{"vocab_size": 8192, "norm": "rmsnorm", "tie_embeddings": false, "warmup_steps": 200, "seq_len": 512}
Each number is 128 + 32 x the weight over its row's rms, rounded and kept within 0 to 255. Layers, rows and columns count from 0. Numbers have three digits each. The size before them is the row's rms in percent of the matrix's.

# o: layer 6 attention output (transposed), 256x256, rms 0.124, rows 94-118, columns 128-255
# v: layer 6 attention value, 256x256, rms 0.134, rows 95-118, columns 128-255
o94 107:165170119132135138142117129047154153126123166134185109180116117155127179117135130131158157100118137110121140125128121100157171085147126065163136119186115187122188110144141154176135127058105120118095126178126128129134100149180198121128129112123180151157110174130190123166116176194172184181167131178139136120131117135146083211123084128027109159113143165134160117104141140112129198157086
v95 110:203111196208108143151112160127098100132129162130120155094193133112153123114164150110104212072114114100099116194127134114157140101118143163139162122097139066104107107169118142129135133109169133155176128091118124151115103093177103104172129105108182067086100169142181123163171124121118110114110168130093153105083160154132055143148131096059112137122103161090103123121209107110133135138128
o95 108:167122118129136105133171144159082176137095161118140119059087115095100188134179184074101139182119107090114089158109162171121155190151101151190163152108173000112146095121132126083190112113151098146165169190160159080138134166034114182146121135126119055100135097146114134136174120116147131081093119099123081178081125133069114127097147133161125057144130131112132145120174201089122168143066
v96 101:144149089119155107180135137087141101105159110108131119101156114169089124136155156102161197094090120093126135136124064123139107100121156098176094123094160162118124190141188173077090157128107144130134133088116114129106076106136163134174072085123161136127129117125136103179139071141133073124145107167105129077153138142165159122087135102100139118088101121145107191117124105137117111138182
o96 101:177134153068144159148124159098122114169158148047130130145146140130148105129194155100107132141101154149131127105103135109090155088112150101124095160163219122177132131173229200122147140128093071108141091103137135109117146128132073127076090109126139090082122128148128174108147123124131045122145104140204109096135054112144147146109154157222112080107142139141111124161115163126154137156132
v97 109:091102124104127061152143123091105123093181151110150129152193171151101171139106121106123129175172171153130123134154082123097154130101131158079121073110104176132133059132133025086073120116151107145126085149081132130122094157124099188128159093138180210095100080114163129198151083130157117092146103162086188166145139162135141111089131157115083146087127126132097131110166130133087095108138
o97 107:114141124103148111112139173160093124165132146082131105103094125103114063059125145085119110206154168145095124126121074158102127161152089141077115094135107255131142143129151165074109156170117145145111101110127188117128112150128074176133192168132135118074125178124163119157126141186152111105168106162111096114099121101165157132221130102106135159177073097115110137125124115135023124112133
v98 100:155077198161127161152169142136104115099174152169112149119133117206131101127045112135171126108125086149061145121133154129103163104148094131097124133144155171127131099079174144136101068147102062077101112109144154160105127171149096144129117108140080169128118168067132184096175143131133152151123179102103061110137149141110149106118178130153060069100124145129167138152084072120087123074147
o98 097:178121169140134155102228151159133137134152124149160123101150100131147098127116153117144120143109124073143097091096145173091074095150114070121083143170117118178170159103136128135110128125168168101124131171118094136157128145141112153071118100112081117084118093071152172137137123132135104115126105120158129094097103098131107184163111121110145127098140128147128137082129087179112145143177
v99 108:141147150168072108124120182066138139083068079137092120168121130207165148092090157113132157148079092116132099116094091173146129102168133135096180108145144146157091143132145140149111178204111123135067101116175186044100147130147078161092158104135097105109148089123143106208114110116181149130118140128178128206145130147112073150125166122131106141083133078118142104127154109101128184184139
o99 107:104109167100063126122204117148104139150092150119085086135156130150156112116113145150198135124125170177047143121112073128189096066135124077158161075192098217199143114110103174134102149154214142177140130089146094094169122158116076182091170100125105133097104146138121099124113116150138090150095167164106120125158115070095099161092111157136159124074115136127136136106171127123062178192137
v100 101:120159193144113093149095126133081161168128068095131141135133133149138127153102146130147150151072095100150070083167164084118112163132098136132093100176126120071087127144112172121147107146136164125131115093113065073116151162165080149105145143136176177138148136132218156153164162149113135128166132107102128143111153139127122117201127142042089163142101154054154145124077109071122100140187
o100 100:158081153126147116182167093110097162167129134142106091070105139157116117078139138135119150155103102135204066112164227112117008122162129087137093102118086118114146136148093124166125150120091124184195103091152106140168158119155075189077088134149119090127082123131148165126111128117122139084111139117095139089085081154125130152135175153094143133153096140142138134157119099059143066078131
v101 103:095140128114170154158122088086085141143092107138197136105087030112148122159100143189119156128098147149182143115144141158148123143091136070147135150172155081102163164117101103119135125113168144111125130174110124115148105165146095136118142137117120078120162172159161140109095141163147205117151176120097098155120114130094098128159129119112132186116136131156100166103188185130112160165107
o101 099:125105158188151048134088097112131103137160105138108085167059152171121127154167098157093082071110106202141146087140080102090144137147156117123150162089111073114151108115154094154149091091111094174151124112103100129157117142065184156118073121167114107068124181113155156122114158140119236158141192133032075127120177229125178148100106160114168143112120119123129129164095139100088104106157
v102 105:142060156095161077145137150089074139119118103170160121108169164164115149103131188149113112106119123200107100142170121129066131153171132099117145125123141118128086106071149149179078159160089116155118144106175114039149160182129133111126100056106142131171175152108119126185123134148116162126132140138141140186099076125126112080106177091184059122174162120098163142110162102101131144130217
o102 106:083120131119181155149217144115107119125149147151142143109100174175161111115075160157116119124170140126110086190180091200114111187091110112100148155202061105142140111140174183183109195178130136119128134135125079086145118106118206139117193118135097158148151126128116175114089131138106102148107147125071128164097112115094118112093162135150126121136136101066134126130127090122103101093181
v103 111:119122018090178164170133146163137123116151128111132104108080151156134121159213167133146151151116127136228134118113124126098094139103125144144103104109097155179151196094108073123194113113177164145138176090214165076116145185167099157115119140147115105084126147109083108190100119143082132118113109133068080130132166158109088151152156156144103084083063132116137156127120197082121135136117
o103 111:058165193106145124122107117077049136135128120052141122122122128133125075159115116123100144095176133134109125133144127048175165150164154152157104003135065092179168185093080128139130120153161154145127136049155117144146120111107046148158163099170131143048137090131116133178113158123120128138158139126165074131071151127109134139110163107171123148122071133123147166135050155133100124106102
v104 097:171127081142147143124148127105101125126130098061133112135113127104149109133114154115123105156146111130141126126105064203092130110118214120195130120161117119096175178177160072071100080131150182145182159095105128106166069124148124147150144198099154110119124139111134133096179150112122090113187106121148090153123150117142146164113140146144100143122160084094155224160165084153114147155096
o104 100:133161109067109175138152170141146109170123157033092125123106135120139095148146146085160136094144128119125112141109141128143134146182151112176111088127152195068120154163111049116087162170150124172117113080105124076167123154088116097131108124120183135103097130129101163049115182134144118157190126104107119191136120093120110160102133199086132118145119088106151196094170125111077130075124
v105 099:163152155166121064158087150147097139159181068142095104123119092078130124082118164140137128180086151128158132123121175099137127141121142122151225126098132105083113093120159121088097139131123110104137119106150090136128133143148131112112099120121155096124162143153071167132095194158143094139145134122170141130088105133142093135210119149089139230085151137118144149102114169151114068143180
o105 097:184136096130085121144109083143124141170113119150127099134076097131126087165154121103125125133153088097130067164105100091093121162084159116147131082143108111093170120138136126113146158140140105124125092136149022163111125178133173144056062134109180087146150133110092141136123164141144126098162064081181150093158146154110170148190144143114162175123118157158143123165170148181143079085087
v106 107:093138150151093113061186156098123155140158145104150115137107122096108105067073156181074110128089182185140151157057110145149137138095138128085102155131130126133147128180094058168190124172134088087150095090103153105144069044176144110085173133157145199101154099150106071127119099140157153133119122144096142125150132108088171132147086141056102145117081080140123096121193108103154078131063
o106 103:089142114159068162095126103135081161133084171061160123181146080107122113087126157144155090081103091139077130142031076129062116129152107115109159116128139124065107111110095100091220152155124173138140121109138169168117149107081201157160142173111151107075145183129122131170132083086111114113152118196118067163162137136131205127110096141086116110139111108083143141161104139126139161158096
v107 110:093124146088096154150094176134114141132117159141115167093051125181135136169163117177120136120062135104187098116083119157149161155101137093165115103194137150135045115119118113165159130143117160126085112128058131122108154121178099138134162079157131159140171110132156090176143118142140139178142145086092121147119118137125051102155128178089146173155107111139145120090115105170093168169135
o107 107:136077186071121141125125129086100073131122139134101107102034078139126081090100180119103125106179119165135146095131028075113152103124146102170155083152193136148101096090093091151177106120129127148103124089061145184148174099112109135112175151185112136124081122127179132147152163127129163119115144085165118097127078136107130106124127126115175158115152078079114146136176101124170138139165
v108 106:133121159123111112114123211095122104156166148196116167158079085125165154106163100145127135111081101113125106186109122104120094101098125106182155092086115121157157113089085141137101135161167145192130076136118052153113084077088093177128137085140137101114102113120142102118209141053089063181130139139121195136145155085148122157104138098103099082096093139125139134138152120193117170155145
o108 106:159150120159105152111122138112115142088138119157159122050084119107137132103168149118105184151129199189056100135164066112112130153118128117119188115086113072167114133167152095148105106117142159197155100160110118130101160101084014114145103132083095140121113152120114128113133172149091063186102084137114109118132163073134096108132136115085135113119108100155118155115117127095084148166093
v109 111:028121178163137131126145144104138145149143121129098123147121138147180149060092132157082157136127130131123159135107099115130097116134156111100133127073128115140137157149118172146109134164079062111169112092106127107106077184113123121121092170079112094121150170121146087150119139160110062093145112148178065086107083150111226153122108122078056113100194130075113157186104115149165140151166
o109 111:127206130121144100131168154147154133162126156104109165161088164194166123111133158142130135176095168143168120131097160121190131109136118121075137148151120151141156097142139103113053159182178160091143161098160129111109096159106162148142125172127117085148100156073150150152101134085106114107148130140092120180153060170155113082093119194118079133061135063110102112138136124241144174165102
v110 105:090085126166206113127134182176132146141082135133204128195119148193136078166149157122120056138066163208104116121107128079126099159137148135126107128135143135158120112134107176153137187159080136141145083141090118133159156110175151126103154103152147183129083107109102121156175113134167102069166132131133097096116148085136066136101133096119122152140074118101106165147063141072171152119119
o110 104:105148134126129102118137191128108119077105144104125135151095159098132115129069153116166140147071142165141111086106123113097084118086072124103124106174161101151116078116161137131097162120107155144088076094158101113098230131151107121123146090153138118130078103161142167119069130099152122122114115172197000071105168080144145151107110141097151187102127131095174109100105093035172094071150
v111 116:102117181077100160128136134028102110105150134194146097117117130094077120121101157067110084096168120124100111152162106172138123111131120154107112149077112125111107139121123132175091136180135161136150114143140126163148150128125089142144154124106166131174165104138134151176116147100102159173149167153099145111156126159107127114127210126122101113088097108177124112099172112170142091143136
o111 108:083130196110144164083125135107172101113107122117177130113164161073170105105104125071076117136099145131090103136139091183199138096139134135116210158135040184149166106182148164100173174146109177172066177181160108130149114143128077133100123120086105170173104148111110184130129144099114132169139167112138093160095115115140112089144125129129108080138095102186171121055103128147168174152170
v112 112:115122145129185116086117152094084104198156201155182130145158115097118098103100088072110058093165128089113126240122123165111125175137146108061112145120166118113124101145121130121160143183143146173120133116181113090101137169085142129172160093201147104120163061151140152160112156177192151137103095115131099156178100121058154083154117083141158118168114148194146155128135139119112116163100
o112 108:150143133116104130111130124106125120163143142157184140067163192110188141150129146133125103086122151142176140164077094162179146120089114122098098152139155064122154122091152137120146134142105124152173100088130029114099084133105188103198146110121132133154142132113132161126110175087126134094085133138140098155151131089062062126137139115075117148110084162153146117107145115127108177144154
v113 118:148114125103166108110117118081125151100102157068069071126112118134132170110204125159152122136159117132093153106058131098133141159125131154168127110140108110160118095168118151156136183177169110094103157176127099097127202179132173115174106171135138177110094115122145092061088129067141100128129157188144114165124156100155124153100172108105148123155168152136176168057153187117129199166155
o113 115:108128166103150133146097187144119113140129139193120169130112117137080151187123148109109101185134106175123110125152161059162147127154128150140105142107066147143104139056170123126110124182154145074092124150100107055123148147144154198113135143181138078162154124134157123020130102165120136133140209126073149140156144150112115108181140156125152141150164141175149125076129130109098119154150
v114 102:171092156143144120126141112139143080153068124095144092128120126070129146143106150137113122108099161145106108160132113151126138147140173113169130111110157140079067074141163136117133144135152180075044155169138107168122128147124135157179125103147121086051123126115151098111108108129144130150137142169090164145093171094035139173069155160111102133129161117085083147127128137081129074175103
o114 107:100125126156154065071164111090132147105134087137147070085102214184104213141139146156152138076092124199146108115120100153053167096150141086121083116132121113094134059098127182085138156121128131121111124149164130128112101163067152154131102123125160139096151139168181100071086121139110072090194173128130087071149174069075093146137146192126115063147119169116114171131159152110137115151112
v115 112:118083131130131122110063150123099136106131135105146153138203083053202099127153124174113152111163162174156112157131151186132131122086106160145138093146122158144105103053141119187122155124172120126176171109135096112132075111160128128097167137097121142177099220125126113121080132112112108115130118140097154122126139136127138141119124180088102095127164151127178123064201175136148149109111
o115 110:103134138139130128136142142150108174105201150058171114130097071145158140132136107155126125185153185116124147151152100150130163122167081115111067124144131072169071135062153086089147149099140151056127123141164165159127105118118133146168152139112137068176140158124118091148136145143076135086138119153114112078126144123100105137152163127125142178193187131160157146117090198168127164105080
v116 108:081144091178115151082099154150151144132086143141149130107145222093142103130170101148147150137170187109113165111089167093122146181141158100113089149127138120148134168070138127162149139095140117112149172068128129142098154113173172108116092069083154165179184152145081126100058096179123124156131125104152106102124119177095083155189120126088200131105075170119053101096150141143092082144150
o116 107:111116165088128130167048171093153196130088154132117117166189143123130072107119065108118107068145147045179119139162112088186126127090154168189123147143211084139099144054103110117150126102101118082188223092080121107126104121126130171129118157122110167139153129166139087146099111100056166164151085172168129073135096182114153120126105142200112125052092170122119106121081074118095152126123
v117 114:084113169083103163109089113148140137139123107139106168123103140154133148126121156113095099171167157156189142099136114133150100147093143102114111147155127123125126157104133142135145167189140139110086107128140090111174073132110114178163140110104147075141147203104120156150169101127101101121138146141136090117076153133048192098100119119154148126145173158151077200072096194118190154119130
o117 114:116127177146142116149115082144151150105173142091096222175068150134109183105119185150129140136140124174157155124146096157154153196148119124102151136146124114082123114142125089115113182124111141127111074087123083147186123147178077166152132122157160112089089194104146120106113089095124092082150189119067120044136143144091110055124117137109129120125130136123130175112081112076126132128176
v118 102:102153176136111077110107149077078147116141140166183115092177109077134096096139115132040149133185134094129107196190123112145063059133107104143122119142103111094122150170117087115090101128098151127142109097089120118121118133134120149134102104084204110067140172171111107182080140140168156130115087055124147065084121174123082146122106175160111156134133135140107137125165167129123102151111
o118 100:112141120103105110179108100168111130140101175125187078134128123074164104065123161128099095133199168150143138156107161107117090132135087155174195102156125092054142116172112096129144118132106136130108131101119093119116082139114138112230069191189103080115117208131122126136131088154113110127160145088121147118118097126172072104131100122138108120155104059151149150185135183075134107116093